Each number is 500 + 50 x the weight over its row's rms, rounded and kept within 0 to 999. Layers, rows and columns count from 0. Numbers have three digits each. The size before them is the row's rms in percent of the matrix's.

# up: layer 4 MLP up, 1280x320, rms 0.079, rows 874-973, columns 0-63
# down: layer 4 MLP down (transposed), 1280x320, rms 0.0736, rows 874-973, columns 0-63
up874 107:521456479556473485482414528349498433513495603512425485501527411495531534494533516502447468483534551611511503503520599420437510466514417518575539537563458464472496407508434492311478492468385527
down874 107:473487482514478483508499596483545414556572494514543474372520486392558529502514517511460531492500502490469552588491527451493474471549449489499567407480548483490488425508432561528413551582482542
up875 095:435519548504569576477421449546577552454434440444450451507510586515502498440481620483519474524515511528376466485430501495529568500467497551554474456565451510577539397498499552410532506452515534
down875 084:478491530561480454515471503520491519528601504508472525476438437413471400456531475493423528555496451507571498448553491448465531473496533500382564479395522431433565559403386426482454440473500506
up876 093:519503458433499445435479523553533579483508544517512484518461554566544604475480555529516578508515441509556482450445513486611548490547438473518558529493501441562475493485522502464478421648544526
down876 100:526519531517422557407533504567443468433451567516469507484491407520532528533545399560544502505466447583534465577554528505490535503503456538569431544536482569469405574501528483526514438532485533
up877 107:609517413516516536471485503499503498512540475461463473522507498499519569525583550584486585494450458455502405504484573526420591503504525531529473472435475463497465517535476439490535449568452503
down877 093:467513580568516530498505598462476518559496531460414474480417583547421515486525526497448427506493542508513524529445468495483547474543551511493410552528475501523488456527472600409635464461583520
up878 072:481479519528439505517472530478483472485522491502593500545460512468452487502484562479478628478387493516480526488431513453480446491521468500498409499467546361487499476530493506463474403481480543
down878 081:560512488485520496470519511541489547531439495479393454492519451554531563394472429560509436455548539475520456501447434526531556441522513488466528488526468561484512491498583456573519582542478518
up879 109:544468520477498483427510453518546588470534468475500498511519494547468411529538537513489627519471551570521508533576498582538563526495556568510435639530459464489517508489500528457519508468488495
down879 106:457525495438502506481575459553485524514485485575575504413560478572537512520565491436553612554473455497487464528545534608568511431545577552565456424513439457475390508495524453501457491486542480
up880 098:491410428529501571491466456470495417514452477555545498542480552489496506483516433492475516487529589478500445455417487481572528488476511531466455475510540418527561490461427451495494473487523485
down880 098:566492545359427576472505576494432483447525526476510539531516570429551457493572488474474477560493458429529446452527485540387512553569565429581562498539558487484497458552469554477514500548461474
up881 098:540520484475464524482489442469508576481457549500554496479554568574559462552446483452546531523418482489496507478532599547573497478528561443544541603456540534509562620544427458472487362412538609
down881 101:439581470542518481528481578513573459601494569503524489498566588424591556567534334479477529566488517543499568561487497592428492422470488494465515563489553427404530439408563540503515376456533555
up882 094:471481574505402544535532505518457488347564463346404533489533484408511535389453547513490620443440454568525472462517586515502472604455519501469464545482420498489588553495461584521513466521575512
down882 099:485468502474522484474442509406438375452499548535532552564495498570447505513439587484503551537418543499464494584510447429485450543572432549494464538597446529519491510478523578447473571461465515
up883 096:607431573435483483487380500525474485501471565527482397521503491555492540492539427489435596562550475396396440410527539557546425488617472498590507418509437492491469444576511559477478575501524445
down883 095:427569572514455426417558504535473411520560453535480576453512420506576396509483516472481520470473436543540535567430555498512476528544539474461525542478435459524577496505538477530429463535491536
up884 102:607510481481538503427537456517516476476490481485509509445493514391427594396528513519415524485573506461525483479482526406440433518547502484519573523389488476534469545499377533469465503520525615
down884 105:503463489479418533480540469419535445562504465596507375472477427440492414439577542593517543488483391475563410477570430513472500490512503552453473565453473520509468576553421381537497483440481497
up885 096:675401508460534503486453429531532527487427539434317522446563532511426492479455515613579512544516490444517521495536475520555450449556393447432520576544486461477549544500471493539527542549504518
down885 099:517461504397471534459518487542493488487526518527512510516530470501444453445548402536495509573512479464647438561552475512511524497512514516389464550468509546503536478517495492477552454504515539
up886 089:444539442415513482520493455459504476444511485446455547487499539506509372504579525556435509455404543614526470490445454423473483516529623478549436520540463539477525506564463535466464522459480535
down886 097:536505494471526498511514533548508424561514523406512565423460460439501571520565491458418569502522533523484463550466422494429444454473542477485522542516479535443491556471556527598458463484527545
up887 106:473442519327535510466395433481481481492474503469481490351499471541544468540579509483556532416438548520501462444507534538497445545506536464575470420490462434508428493588498586543460495555431486
down887 107:465441468474562456515526448468499510515428502452529534550490492565492440454511491516430524457573507461455483519481510510484497441488550540434459397391358384457427469547498417486409470500506532
up888 096:529533566386485522536485495541552455467541500503495571530512490500487465428546444458502506527510558562624508527507586559446570514650517497464504565500587489540440520468535423437515538472582405
down888 104:546531601604520495468414581571537451422464517498459519512521474510522499515451468496455486585558481556583534494556501503516568471544475519464470523502416527479469568397507530477517489473480423
up889 110:614352413549490514448496550378516485428572479581441498553532426493478483423577503544433481491536513513560487495472474468532506448554542482487505442524451548566508568610474573444399562445529550
down889 103:492540471523424627467461605520460510509563501505501491415482473450436466503546525492562419506535539446496499617375463482568493478449575472578459480475534566530509512396517499457479480454549518
up890 095:542422481510430479466473525502496504495420507567402486425531529433478502416380515520560530494495543443395437411451409483504449553485466480484577453499466456510487411355502478493499526580556459
down890 096:562516581436482619435400535461452464471524515455505461448469503522472577461475506527437563604543469503548520574437593454398448560530496456565463540542534555455494468630466464474513531523404461
up891 099:543494523370479407586444534412560532451450523562496496526466555529510506511456523532519518490500396587476581589530493511471499544499482502566550518525481475538415523581485495409494560571551428
down891 100:478514415450498420564477555408538529489464632506664508547525496471543490558516453520507508490479440521541563522538460548361489641495482554488481521510525488550507562514456478581511623571519489
up892 105:502530398525451625470555510525514515495593483519495477545402496459538408480558570553540541506405466499422558429492543478476459464488499525500561573494437521512448548550479418562539447521562557
down892 102:478484470614588469522471530425479448541512449555502513571565461504501530413485504441585580429554512488507525462547459481434457559481552490372508431562479433557535426421360491526522505473564577
up893 112:655538619417460609434379535550593527479422559487539535401546550457560488529524582499480521499513589539502466571499492517462466530558507515554517428497513528484468514503478466517502453516508587
down893 107:493447535472394519316451489533516424546470537559524541426556456528503403539438505477561485491453455425471509506486489487381435527503528533486455514544514558509552495426514484512513420535480509
up894 107:461359521568525429567490472442561629367423590462507555494497464422493552378460531491536535455462566548513529477499448495577495542511436584551581524607484488510592538567496514552484482488518527
down894 104:497479499449477496456545468396430497557570561437499587509503522496585459447417545518550557552517555480487471503461513459529491454481520547535391555472443561488470497569499389405493541515479520
up895 103:484555579473491496490388458506574513536545481457498444437451540414447453496461475465444447488525530547489583543470443517503512415521518500532492504482430534546438575535570378547537555599542408
down895 110:495509509532518488546441559554480483486529422445492516487478479531488453406493472448499430530524436484569474539471456503470532478485568479407507470494463496488485586453528526470503492419558454
up896 106:558499539503462453413456514547487541418475534511510440492408477412477492480541511583514665391485508612548487499482515591495365488492443560569552486506497483532480548512553476469428463471395585
down896 106:469579555498496561408527516490489485546554569484636518479457505453499447574490498494575514493503561472513445520416569554542584517538379454527580474523414468463516556499420561528450465519542472
up897 104:473429460407426529542435437493518485529436498461482542479513565442545504523490446489483476506458468497490487453541517481429623537520535533476469510523476432469634397519447506575493508509497537
down897 108:493433477499462475477491500514508498472427658500511474527487495538573454468391482549439560489506474486471610546474435457445715521532485414442483482489570491481455481512501436554481498531546583
up898 104:559456484448529562430542494543487557424512414490476507470487581411493520440512530550450539455448582495402488518517511557561645469477453427459463422452483461521490567432492533470548439495463527
down898 108:493527464502500569465519540520476457416539579538498476496424591557596478486561429466483483354426379504473447508453424517541484516443467461556560498545409573457454467456443537559500532467440517
up899 100:565381458465604489560426516459564562463508504585531473548486568501545536437516479528473485466505537463480565535432531519549534413574536507598452450494590448514448410393459414509460566497481468
down899 101:462568512430486519449541478443587483485534492537453469587528522458542524464555640482543478446475454588514537488459509477544483461510552506535523533501607465492398385530564451411582512456488558
up900 107:460492500465482549519580456574495556444401482471491545575455515440524482557558515519524526489398527525530504400522458409550395586494505535540597541533526477497506474571486417511531490533488550
down900 106:499538422567524497508513516581510484553501517510554464490533552526414474539462457489510487590450479440503499461539493428500454480493496534524505467544570519440503523471487421454473536524576491
up901 048:556454486501457587479533490525605569424489482506406505464437519490459496472498500584473565446461517499511441346441562415529553422530482496507506581457422495556482492568509517529444528522469482
down901 038:465564529482563542567496417495519544491360628521509544514475551471439370512457558441592483584485450499560457538476547501517579483576534478581473494487513477561506436500514584538455569502524474
up902 104:481453392542453594560529438366508518427494500445557594427501427509478525506487549542490532488514492475530491455502596437640505487506608422484567432443501512513482480541392490492538476556524576
down902 106:549516460569529467453571445538463521557529506482501431490525475455509385497393474499408503499543472527475516510543498445449411490556617466484565443517553475484567461556462468538497497481519516
up903 050:625494522507505489560520390507519543484385503412476439443282488383480551536516526547416520476383549484530510413478455451481513542547498559575411525492352494516467450496520623587426476608470515
down903 040:480517497523500496526506495435517635510573430436563531481477504522445505517369437535439493381517503502497498373480571508501532480481481480482516522402492564521495589496480518555537594495458527
up904 112:500484447512502500639438521449493539463494544451419368523504458530486518447613493582527528524478504543517429512502508440521473453510504485493548508478488575512526502440561546432523460533459526
down904 107:486555453514447447520490560521507461519578516586551508486446478554505541434532539473501452682464462549489511570555533392480569425528469510546498538471500609532453625510544514433578568482534503
up905 098:454438547491530544543570472489554514510611458533534497447508578453465490431543457503559432505516558525518558490503588545492552455521487581535507409432375519470531511498348591505364468625446497
down905 097:553508506521536463506484478464500502495501544426544550518518468479488549524476554470424315512630451480515522421485484450492494526516500563525547574517451444526513501513492507547378507538447467
up906 099:527504469508381516430536533426475491477503495469486511395542546616482464549509537521474563473496587480568525502540550441508503456505509467521503636444505497479454488511554455484500494574472485
down906 096:437454607592525430475604564450538587518512489415489502476536565482435447506435440444572573513589484553488434467437462473519435476504421605406574444528519520468519644496413449490489557493518475
up907 110:584503486423448518500472526425446527550515497509525557580438465568465524448595469536481495485470566533514518509562485538550547525544538442509451548602536539500551505472454426547458586500439397
down907 110:474429419431526464562536465556468498508521471516544555579526504516503509446535441462488483502404458449487518486485443585452486489477521502500447377519473461504545481513453421490484528512422461
up908 105:542517474534395538518464487523510451473485518473514465383487542522404529467555425630494552479472477594482440507391529403556536614487463432455525436386531549472520536525505503516492458515503631
down908 107:593528568475526408516546525475442542418393445500454457534469543543469494476552456578470528506507541379451515562433463504532481451567518459423493438428483546463514524393578531543501547544511540
up909 113:595492505542542486442533360516475403456483474455527510402399483534488475430511509527511493474545478492515516460484476495411632529491555482505475614367499478514515383401547455456597471500503501
down909 110:480372462609473485400533453529522448570525476494493488438542462438538485310538471520556464535538482515541519522497476632441458481546465502313517507369505544468534459468420513438510495516483522
up910 104:429503570498510575452596515549538507374577565443512496465515436500493477498407435498585512444425519477506442494480577411511457545505513484553512511542389379499472645521604465513528392503479478
down910 102:447491541584421565484539539555475566521544524408570526501458472458555465492427469472511529524473458422445489432496476461515533588511539595406477491416422457540493534556494461554462498492455537
up911 109:533518479512536506417536477518484565437501441543475511579465498447403403536531597596427611546428582585444588550412576449502587465546523514518494564478504549560403507463525546572501554443442493
down911 108:488437500602496448512518414542494552495444426556503482580483469534372435546461519494533532484472511509522495469451528515548405498544532443478494500512470502432423521458517494538567616435453500
up912 093:592578555470511492512476475621494465485531530527494369517403516488481559441483477496494531529461433583527443549511486487521513448590482492529509558357545519521537547507532519561457439504587479
down912 095:448527417422525548451465535481507441468576546510459541378510515552443485487448506491462513469535466549347471445475561505477517544610517510498527411542460482522554509468500545444581389501563493
up913 106:591528424507494500446572522399514500450532477519416483519509509588505485491502558515504502372367517593511499517553499525568506506559472492545601524529479445488510493515618539458534510503495519
down913 105:545542533484395452439444514492499488469470517549476451636555491549469471438424571490425531514454460501492510518472471566520564554467407474475519565596569529487556540532431579460568484497426519
up914 100:501414583456507535524476486481522509543424509536558521518564468393511519573561551500461509517555441473467493541571559457554555445576413511462540515474491539558544470604469504517490446482472457
down914 105:497465480384469487521533460472530543483479448469456557446510454504489480563493509474515455507504499454492564558442529544560510517500477502465456582440368485446548533465565460554445529524463469
up915 112:515600426531427542484466458605478503474544456475457487570469505468456547489489596628544449438433582543469452516509487450447484478517496462507549530533490430496501520470481485453505462510498564
down915 109:462523460616478474433601398493360564546506448510462461578459428454566513477457474530472519473528549511513501519489500464420608505528455510456483508590510447453528491469422461457452478474519461
up916 049:525449537475428519462504489526609536436439522468428458487415569479508483517470519608471519405457521495517458505508517411520559503566527515458513520428477475513570551445479529500497488537499521
down916 048:508482447567553439436497520580486395495568398388562515407599388581528483469485508547518530370439530456475521536473483496496501488486418462505503538468443531539448477510555491559532480504618533
up917 107:637480517392488558458484393450559483487576525463542577434559409440519449451523509473603523483501553525507444534561431446545514532537460476500331556432531509497527547476468505558452455519512481
down917 106:499412472476542491385493528487474444536586461572512577466505505482489498487340524385498515492574528579554475529498460565484551420457572517455437559344524546482487579483506457447485459472534562
up918 093:474440425453563446410490408449473481520541549359481465498451444537503448527468602522496496465442486617600503478530534404511528497477533476397455570471478507521567589495422590511445458462448409
down918 089:526569536493418528532497430503512509528533499562428485459512478507504518510517557520409470592564449531582568631409581487505557517531509478632506463508562482578516567504541432565492488577472458
up919 092:557492437512481458571459519459602496537581455509418474489523474531516559452427593495579485530473552570509427506463542480493462447386455567489542467521497533516412494604399537390513543505468529
down919 089:458462479554429414419485444457480551395557434487483493493546465468531579469509601530492491569499518580566581558540509502427482506538563418484588605531516464505556462566565605575444486460538555
up920 124:531513544475387628492479514513443432509448602542509546502384494454402502543482573476450452465508549484472474515424560495427611529562553506492506437535493528535474498538489477514509440588545499
down920 113:605471501496435541425503491517533446559448524523579513512452465590452496444470539520479493546501511530552474551473584469478485567557502546447466537532497565443488490465450492475516447594592510
up921 103:506391493546588491457534389481486596469517415412553564502450577514486490336557494477513490525487534468534498535562497439627532496474604448532470511501511470546488469489473635425385515512460540
down921 101:439464523461494512416532437502462434465450576404590689531494521527426444496530401476509528536532520431550569582520392514482472482437570472398477510441535472493430506373467552472519452488459494
up922 049:484430463434491543467473503484594554477452537454504521463453571481496589452505495513436517394454563506461468419477486414454505498498536508586521500459491443549473543534528594514467481514442484
down922 040:407509503385567477523529508469561476513607491504494495504488478450538496537565469532472578592559529584434477459510463605515574443502434495503448453557534492507609439501495479351579479510513466
up923 091:560484527474513513482516445392560459476448436577538489522583502499428499443503465561523519487423475549456531524539533462440535529428441468414444541474519488520589583511506460477451510512389455
down923 096:425508505458475525430456478529582522590459429486537431472510590462547516417384497494468440514479506514508516415501500505433553521482477490518397451611574529483462538509538566493501476445515589
up924 101:644468479541445538520520497452609505547497455584492602550535455551531530471541597494471526484566562495574422492519461495500498556561527551498518530502571376584633525442417512504544483555533498
down924 102:469501525502468520555532548552533510519507482518523543456408449527488632499426544481420514557540444505506444518529492469555524500459555540437546535471566521523548481438460558500429524494545494
up925 095:478510466458492560430423527461513507459483475481487638482508464451488533459484577522640533511474552513422548520469516497548560523467489467451423467486526472594395496517484528529542454466505488
down925 097:490507421462524526446492567450535506529459414493410572567450497490507571419501531600534497488383515479536533528508549541512479402540468432426475467597461370513572441458515538463574508483475486
up926 106:506441532481508476429480394368522484424505492442535454501497458466528549512488470541486512464445512516505489545484491543554501518518570485525435483394409496510524544490469608448469464492596526
down926 109:457480464515547535417481501470512486529435486554541490477439521564493491537577536505473557465468537563498446451450390498449370478483558412531487437534521498514587453415532394559482556455461494
up927 099:461481438446484554527456539542527483500452514391541475497425508528449486456511589578439588464479506499470514526522623527429544462467492478571506480540524379502554369601609525530416559443560518
down927 101:519505500487538503590551439568637429543522462597490506505527526481488533540508491523626598470511483515505569531428545508474488513508451496593526549480499389499463540555524507421491507499524517
up928 109:419511426508473552492465445515596553525515554487500435482475504513513488473492586551479461511367580575479481487461465429486532388516488540462389499418432527482536519575576445480474420510382465
down928 110:401532522610559526497463534409422522514497535487484493480517604535468512446422481503478501490478579591458481461459452440489450515521500602466582394570432543474519541453469537492391474510539536
up929 101:496505570405415538527512386537646576516516500417490492484526497420469492489511526542458563535512517468462512441472521391467448515552595469439529490484517549474528525521499485522467453526487452
down929 102:519507478431515434501527473481502439490500457473521517489378554482425547488507454448519443575541470498524447488453522436486460536546474500515490451445455527540518462532529470505465464463430511
up930 106:506464521427448630484404430470504609501467466481498475477442458452418573444551536529593542565483540538523431446493558360504471506504482496478552524529525395406568516452546519524482531532471443
down930 108:468527589488473494531497578501478474440485528543485469552631475561583551519433552469500503598466495462442573612458479509503484574488550474579525498561535491537465539498540524535506471511438511
up931 093:555501534450478536465600439479497425452456490524412511479435550532502434402562532517410486437467545477587470416403534503507429526479538602606449479506490432483493388430540624551517574557385556
down931 098:597450487415461556537541582446518518548466506586503450489491509528452499449511463521507436493455520462546526442594563484581472468520508532484592476539593527573563496505493476490487430468449522
up932 105:553555493499514568472451460509616534527471522511430520481411595412452483447562515606577452553487620591600477525499512517482483446540498453491430531411466534517471539440422514587408501529425567
down932 101:519475418517538500507556537461432506558488597528541529443474463495545497525457515485553494404502445490520496591501472505463468513489516548427437497473497483521481568495468488479437473458506524
up933 049:569483490521527501520529442558570523382498536476397468508448565523447553497551563545460589470494574492481461451455460486508540535536523521499484533462478503608507530522508535466429468507456504
down933 037:458551576441439469630572448433492546439518461581576527485462488466507485591499496447488562548551442516437546392534482551408619496515504410605489529549543515552500554535565566460494533503516509
up934 098:474584491483522485358478478452554475475470535491489446461509466587510497429473568514490567450520404603491499525518385485468502540564507547520434636518529537538463531584502530446492588503507478
down934 100:526504500549468529441445472413522517520520556559495494372523570456552498497498519544481581466519483432461446512391502538555564543483412582424407499538615440456429575483458552548568486515462521
up935 102:574425555496499482505524492438529521503485534524579490396527570444505453471474474487518465432479528471528531397478542526506536494558510524458534584473578453512598543420362504514501488491546464
down935 104:456504391496408537535548466488446518500476461399567592540506571509491499475471497568487479488468527435521440541449493502426521576472529511477496505477488532526595489478530488527591509518451454
up936 114:459508561426456550456471442538526454461488516526561483508440452474531458543471510512501560502407591503457496485424525502458597536495466641523446584391399547472527498462494459583436417465523550
down936 110:497491481520528377440498442497456480490484492541472528513507479494512530552387540494516512380479542511437613539543494455488488576466445508513573540500429531542469472482550479430544346457469587
up937 098:530448454576464528598528525419453479485563431468477503485476422471544575491468593500502549499410463570423461511553529540432536570450594542520488572499556471469586455506482513395495437516532552
down937 101:463449480539499621517406515548506384489463464519466515568449423440456534350506537533560522511486503475559562509510431489489477555571457529514455485555514547530442393474531534390514524506500495
up938 103:583537388487482469548491505455480508491613523486588472515502468476404530495559499583533574464456572502515462482565615479445501579537468569537433510543482502484517507494490527536508458494493447
down938 106:438594488469483499553503547479437540553645612482571467464546508470502504453408466561539464536474549557524432453497517550436484500445487546519465512553495525463511578442522453522560475505493503
up939 122:488472480424479541372578438525496514514491541461492455537574418456486538531463580509481537461493489568532503538496562491517479471477429567466509483433491443658519532587521528505463399480511433
down939 111:508573527426527499513502466546453587510474450451552561511560509541514530497466504409467501478606563524634468541454524425538561472458563576518499542532425535589453513469496536486515471519513512
up940 094:493528417494576540443475396489553470455512498520464468496530515505441471573488512576432548499526431584516492529496446506577519545475454455495477499537381518537513533479513561527536521544479460
down940 097:470398416586538525520524467574557552488532434415447501669461502550517544489520496535433546386494520513461525533524497529476470547542431511509471508606439475540575484423486531546602523561535520
up941 102:582509435433449486448449509466516511473538420548483507404459645379556471558493541483528489527503515609488525488521461523494505543446575495445454479424403571606411553479545481369423491444478512
down941 103:476432482511513362499492513552488487496563514474503543465556376493551576502544577424482497525463449473543535451545509509612420464464489442398586522405492461483428508532468495526453526440437518
up942 097:488457429521551493489472476625450428453479451501503532504525575456419447545484472592513494449337515514518471435425562502493530572519522434456428594517473364555581466418508465557525478538454502
down942 093:477437552519542553499522471528493566530514622537445506530466463592525485442516510484471425502525435500597383529464432467516413402465532498466514482516541566497528464497463501545554475466492439
up943 107:551439611474489469506452495416527529464459466496491460433439489543406545567525444534520581509439478496492514494499510531528521614569526522529539489502436541560564494530537460437459509555469533
down943 105:499526570492490481550451554439521551438518565429518419503431501476471527484591524497485492534556592523506421450633481423430582566580491458489503495518497538595515527536552529530459471511441521
up944 100:552534476384463587509533490475437458404491423481510406538503534513401501537543431470531515489395567531576466447460576375547470510426546500580422447524505510527385548551517533561438586504371477
down944 104:545459429510521487384570568493540494546418508503500558513494565564436539589505501454435570480443487397588509509472455466468384497419465494554556489622582439508497480439508388536482590425468467
up945 095:524523536506409442574470469442497453467512460449485534546638508540528495568466558538551637403408470581492525498496535433541492387475496528501515492441408516506431586520462515464540470500504497
down945 093:435508453429428481505532501527499431550517491514539539534436484427486498493477486515488498534526616428468445523474619450550514650455495463544454510477452535452627475499436526496511476561467454
up946 099:512439444548500563441601476452530463475533457535494490473537460605572447523492529505300557495475515491481468466525505495491395527523443583489531456494584460499547459520549424454545452464503595
down946 099:500529538524566517488428567488511532461479494540484412580507547457447498461454474508485507636553580533473429617512550512561501440527464462582443490477565538637512542497441524503513456542463550
up947 092:468496493460532494585464551541546545445480524485490504502506548561518399482525451528426544546462513565572540521478497554455471511538550590539475485448537506581479540495525436463577431506476467
down947 096:532463347480500500607456449560462582485459567483509493395513489583471456448529535467541370507477585523522461512584471535477453446511540438517451471480529436532515554498463492541565404443534501
up948 108:541502438535464541507457509490482495503476559539538521548437504468465450567542510566417626523503456472574560359478483478637485453526532527483466560520539508500519508496419439484470536564501532
down948 105:526554421551444458526483445573506483523517474543502447510491534490467409502560482541490522620464470473487493434418387536565444473538441491477559417441412568533464476617406499516492471493563502
up949 101:509424516437438455548472506624519455472583517445494476481431515430476650481501518533516573418456454445493468481563544483533440559564575559494518507512402423493517613438479602522479563541560416
down949 101:529493531500467477515429605436556482491481508526442535418476549476529550529543462463538637489458525504521471519491479459510364478463448583511454461527480557449622441621500441459496384553524568
up950 102:492562552482508601435514359528496514512496434465502555540467578532484495486589514517467543474449453457464502506532536539478527493614506674513500531467492461485594515481476502562425467586449462
down950 100:428424523464448447510541582446523444594552454417456517493465526610514488492480548350501428561452534464509456440524543547473401497440457578508566547520518497446492574427412411502412482503471476
up951 094:587472440509438549441468534537577525525516487425475532449505477457454538454538521465555572407486456463409471621471525530533595482491491456493546464457457468506526438537516582539466478490457562
down951 100:506494496549492485557549515448514464565533450493549384549468447570525494409496579466445498529522461535549415503465539550441502494433421490528411472503462596438577414436450496523502535493530544
up952 093:496471486500509511590478434517565590498469497570487507458489498495518388510512558484487455455452509479461448535468476481486492462508491506566436488486515515532446463476527532493479502509361446
down952 098:493550415460467456532562488596559519455514446500473531448469524521528425522481511449488476548494458483550502530529519451477396500496554433476488498529476514425450508465470446519502460520522480
up953 107:571484496452518539502474489466475499534526526541564536499484470487540445440539429509394505509498588535494564428470504514526464457514469591501394585423511443500609585512417513535373459494558500
down953 106:420471451543522558452562513542437459605467582459458526532467482459455534428481409504481505532608459521520515521475454589414552452443492502475517486389645413475529536447478553465406446498671526
up954 121:553488501499485480474512423390461564408552463530454453447463535470562493486488523587544570474507553485454531527474539493471424571476538452443560523410528461520497441496414568477396550459466565
down954 109:435539554493474501494479515511436550461476483455506518448441531472479479510470472522528543577552554546549483520537438494509490486478455435354582542458529524494481482475484525485511540468444451
up955 099:564523490455459577507565460458598486521530573488524471477439493388434450509399517485512546466517467553534430535505466494490569524484474449560597514495449527483529468527410459597537409487476565
down955 103:484489539494482510503414558570514519544494569560553473520446445608477536429456477396511500411470533484457568470471375564439450406473474486551486479515423468561412406516539555405548477478516471
up956 106:544459520596531496488442385461508472449454519429512401466453539536413431482457584471468487527462526576468398430502551454481538530529514484500418525451488489513487547509493511492424522540559538
down956 109:453494523454437503420542487518367578527515491405452529407453512524527494492473618504482460546396515598522542525559477528490504558534449516457444555454472474595538493487465477451411523436542530
up957 093:465546538525471576479479522465622457432504418527521453508562532472454499571439545576360631490533486529494567429542490412497522512534504467494467528536407507531460452557555482417446509514526481
down957 094:436480504564445445581548493518581460467502511436515453591487543518533518447531512453489513423470397543476528563473523455549473469505467492447445564480516431501490420456528559471540458569512524
up958 098:495374477553544483418489435617483543471550515481534437484524489474513634404515410548523599459552488485522486437387562495518478526532520456535423380443481503512434469532532461438450454510506506
down958 101:405497385564463473477574529534492508559413592405459508487525559505542523474515547474521570402480464509518468453447522483432445537585518525533579462465424458596487474354510529523561496491526520
up959 098:477457472487492511470478467497504471542505503442520480383542490453414527401440534534558443497500480421510498452466461472514512480568557502457451570476567475553536532383382526541640559517546527
down959 102:509421529541457566371499469445494467563554411537567503441523421486487466504425564519450598492425487469522460487534440472534492534552417433389509505469356435493568497578501521451502459479498458
up960 107:516518519421533494443431428405531443511589461493461484410505461575464526564478500507369541427477510503476528474458579458452445439543451470531569585448510442490500468578479522539502526505491473
down960 106:481506439470482512547520448511571417566613495474462510531571436583553457486435484503499537471532524464566547462455537442456534540496471479533534493490455546364490470559503463469506465458483524
up961 100:543514455483540539501492465510599563462527539453520439498483575464429480476465524555610463398523502548529416545569458571582439518535463547585520530440416580491498488455503556509419542622428467
down961 101:433493517524509513542527485573483490510493520524546496486503543504497527481506488485506269456622525474492454531571457509505563421482529526465527490479491549441498574463577557463465551553523484
up962 051:495485544382528558431439432448538553442519467487508382467395555460454500443505539615480638484449521504530468492440503440454505515541516559533501523426524468534457486516503484566442556515499521
down962 045:495501526517510503558498500485405508548534379479502471487469550535437475568484489549429423468647529482468449516505510514571459483474471455546504438493530586488554541639463415407518513511500508
up963 097:409546553519500494435565523568491583416421565461557451582572576523449507424468479572564527476532503540514528522528563420450497495415603534573494597530488485458539568528510469529490397445449519
down963 100:473509614465541490573528511490579543489435549484564523543556538562558496525486463517496523496501399486503469645467517533472470506535495549552515518665460489499509481532491529465485485379489500
up964 041:503493464511466579424448399509599533398517519488435512454453530513486545538436519524488635447491553592523489470525453486466529517526535560512458563333506546537487470546486468545506492556469485
down964 031:457492457440537477566515500478480486452531454449370491508494497415493467461539522494388565595490445518483531507498409468509527552434520544527508523560491445464543548560501547456512555420548521
up965 107:463464455540497565595508482513489530421514423494477386496471485555524537515480485483514517469409538627525559514516422548537626537591513522557522506505441467517493495544548521520493548599515547
down965 106:515452404548590504578475459501407409523454537511545465482484614471633495468458401439463501561521511479528498446527445501444477530537454389471445504509571500515485618440380488529554465532503519
up966 114:549495514500437553520510468554456497457483467514411490514432564446498435448493603485553433490442536521548548372512575474385517459532479545465515442433544486483553503442453492543501576529506586
down966 112:482529527558473465408515508523432457514537471468437424458544502476542511547539502518468527568481510503520551404464472583437493514476437429471439469496528455556425552483514528626483439486494471
up967 106:447522542466496569456539527490544459441479524411498474418555508537453480498526485516496453523453594483544428505495516445472504533463508494466498535491515491529505573491482485440443594444565533
down967 107:448558520512472477475531501477516577515547440479500509400545526491523553606448442426520534538480515465611477494519467536567509483420432512535503478517557512537448574454478458455532510593597497
up968 091:555509471551597556541624537517554629507405544541507474499546481575487488431586530615499495559449497494487423481478606466567506586546520493526541517538595528557559397521443463432500458454424595
down968 093:459477501552446530531504520439502472536574433582475449561535471490483497471507494546510446451557515533485544472561605507465653443545562488497480523393473393467492547428564476486449456461523493
up969 127:529460460463421528422493457428484624481502443535529448426441574482491488485572501540573512372488530448444518413485553536558544609562514527450479530464419555454499526524496542424567577496423551
down969 114:517483500493523499435529507479461448615563519580468498513428458491504470447463472495562389448562553441507549462452515519500519486521515459549503508487503512477578489448453540384572588497595489
up970 101:531459505545560576458450538540532543449499595456475506478494423537450472538477551561435484548517545519545418521530548567533534584450541500519548624557421536484417547528464546556507540554434489
down970 105:451450518445447593462534503591403465513490443589517535517502494560492411532576461491578456528450622496450462568474563529502576541439499546557457532542431587530471458532522447481492428538415510
up971 094:539584498465435475472428549487524523512484609597389414490425495441516469465490509470528511451535508478559472526482488523559513490498542433537542499513432546572550529493490453542529543549545554
down971 090:519513455417588544600594421540556527387502511468523520570547505543603502473487508420449490518438506591446496450483576447481558586474480508513571537440494449409574530534471482482452480462446526
up972 090:523475541531475516414526523579563613448526554492486483479564510397498460505419511535539450475529560452594532511511487518547443606513520508577478446485459508548484534495480553505529501535436442
down972 101:485600497504500534527550557533425501512551575549527456473479472540493470503508472509544352459539493467521480517533441425498493469481466530465487430554583523542470431507474512469456449436571516
up973 090:565500515436480470523451539505442471469492539478454477511434479463486561514568600560432592500479457490468419438539535456529534515520478458482496509378457544502583539559524550497403494490560490
down973 093:517490569407507512516502629514611320499599516465488505414496466506509483465553511545459547515489471454497480471563501406378463507494508555496473530512433513434531453455506549518475397515537575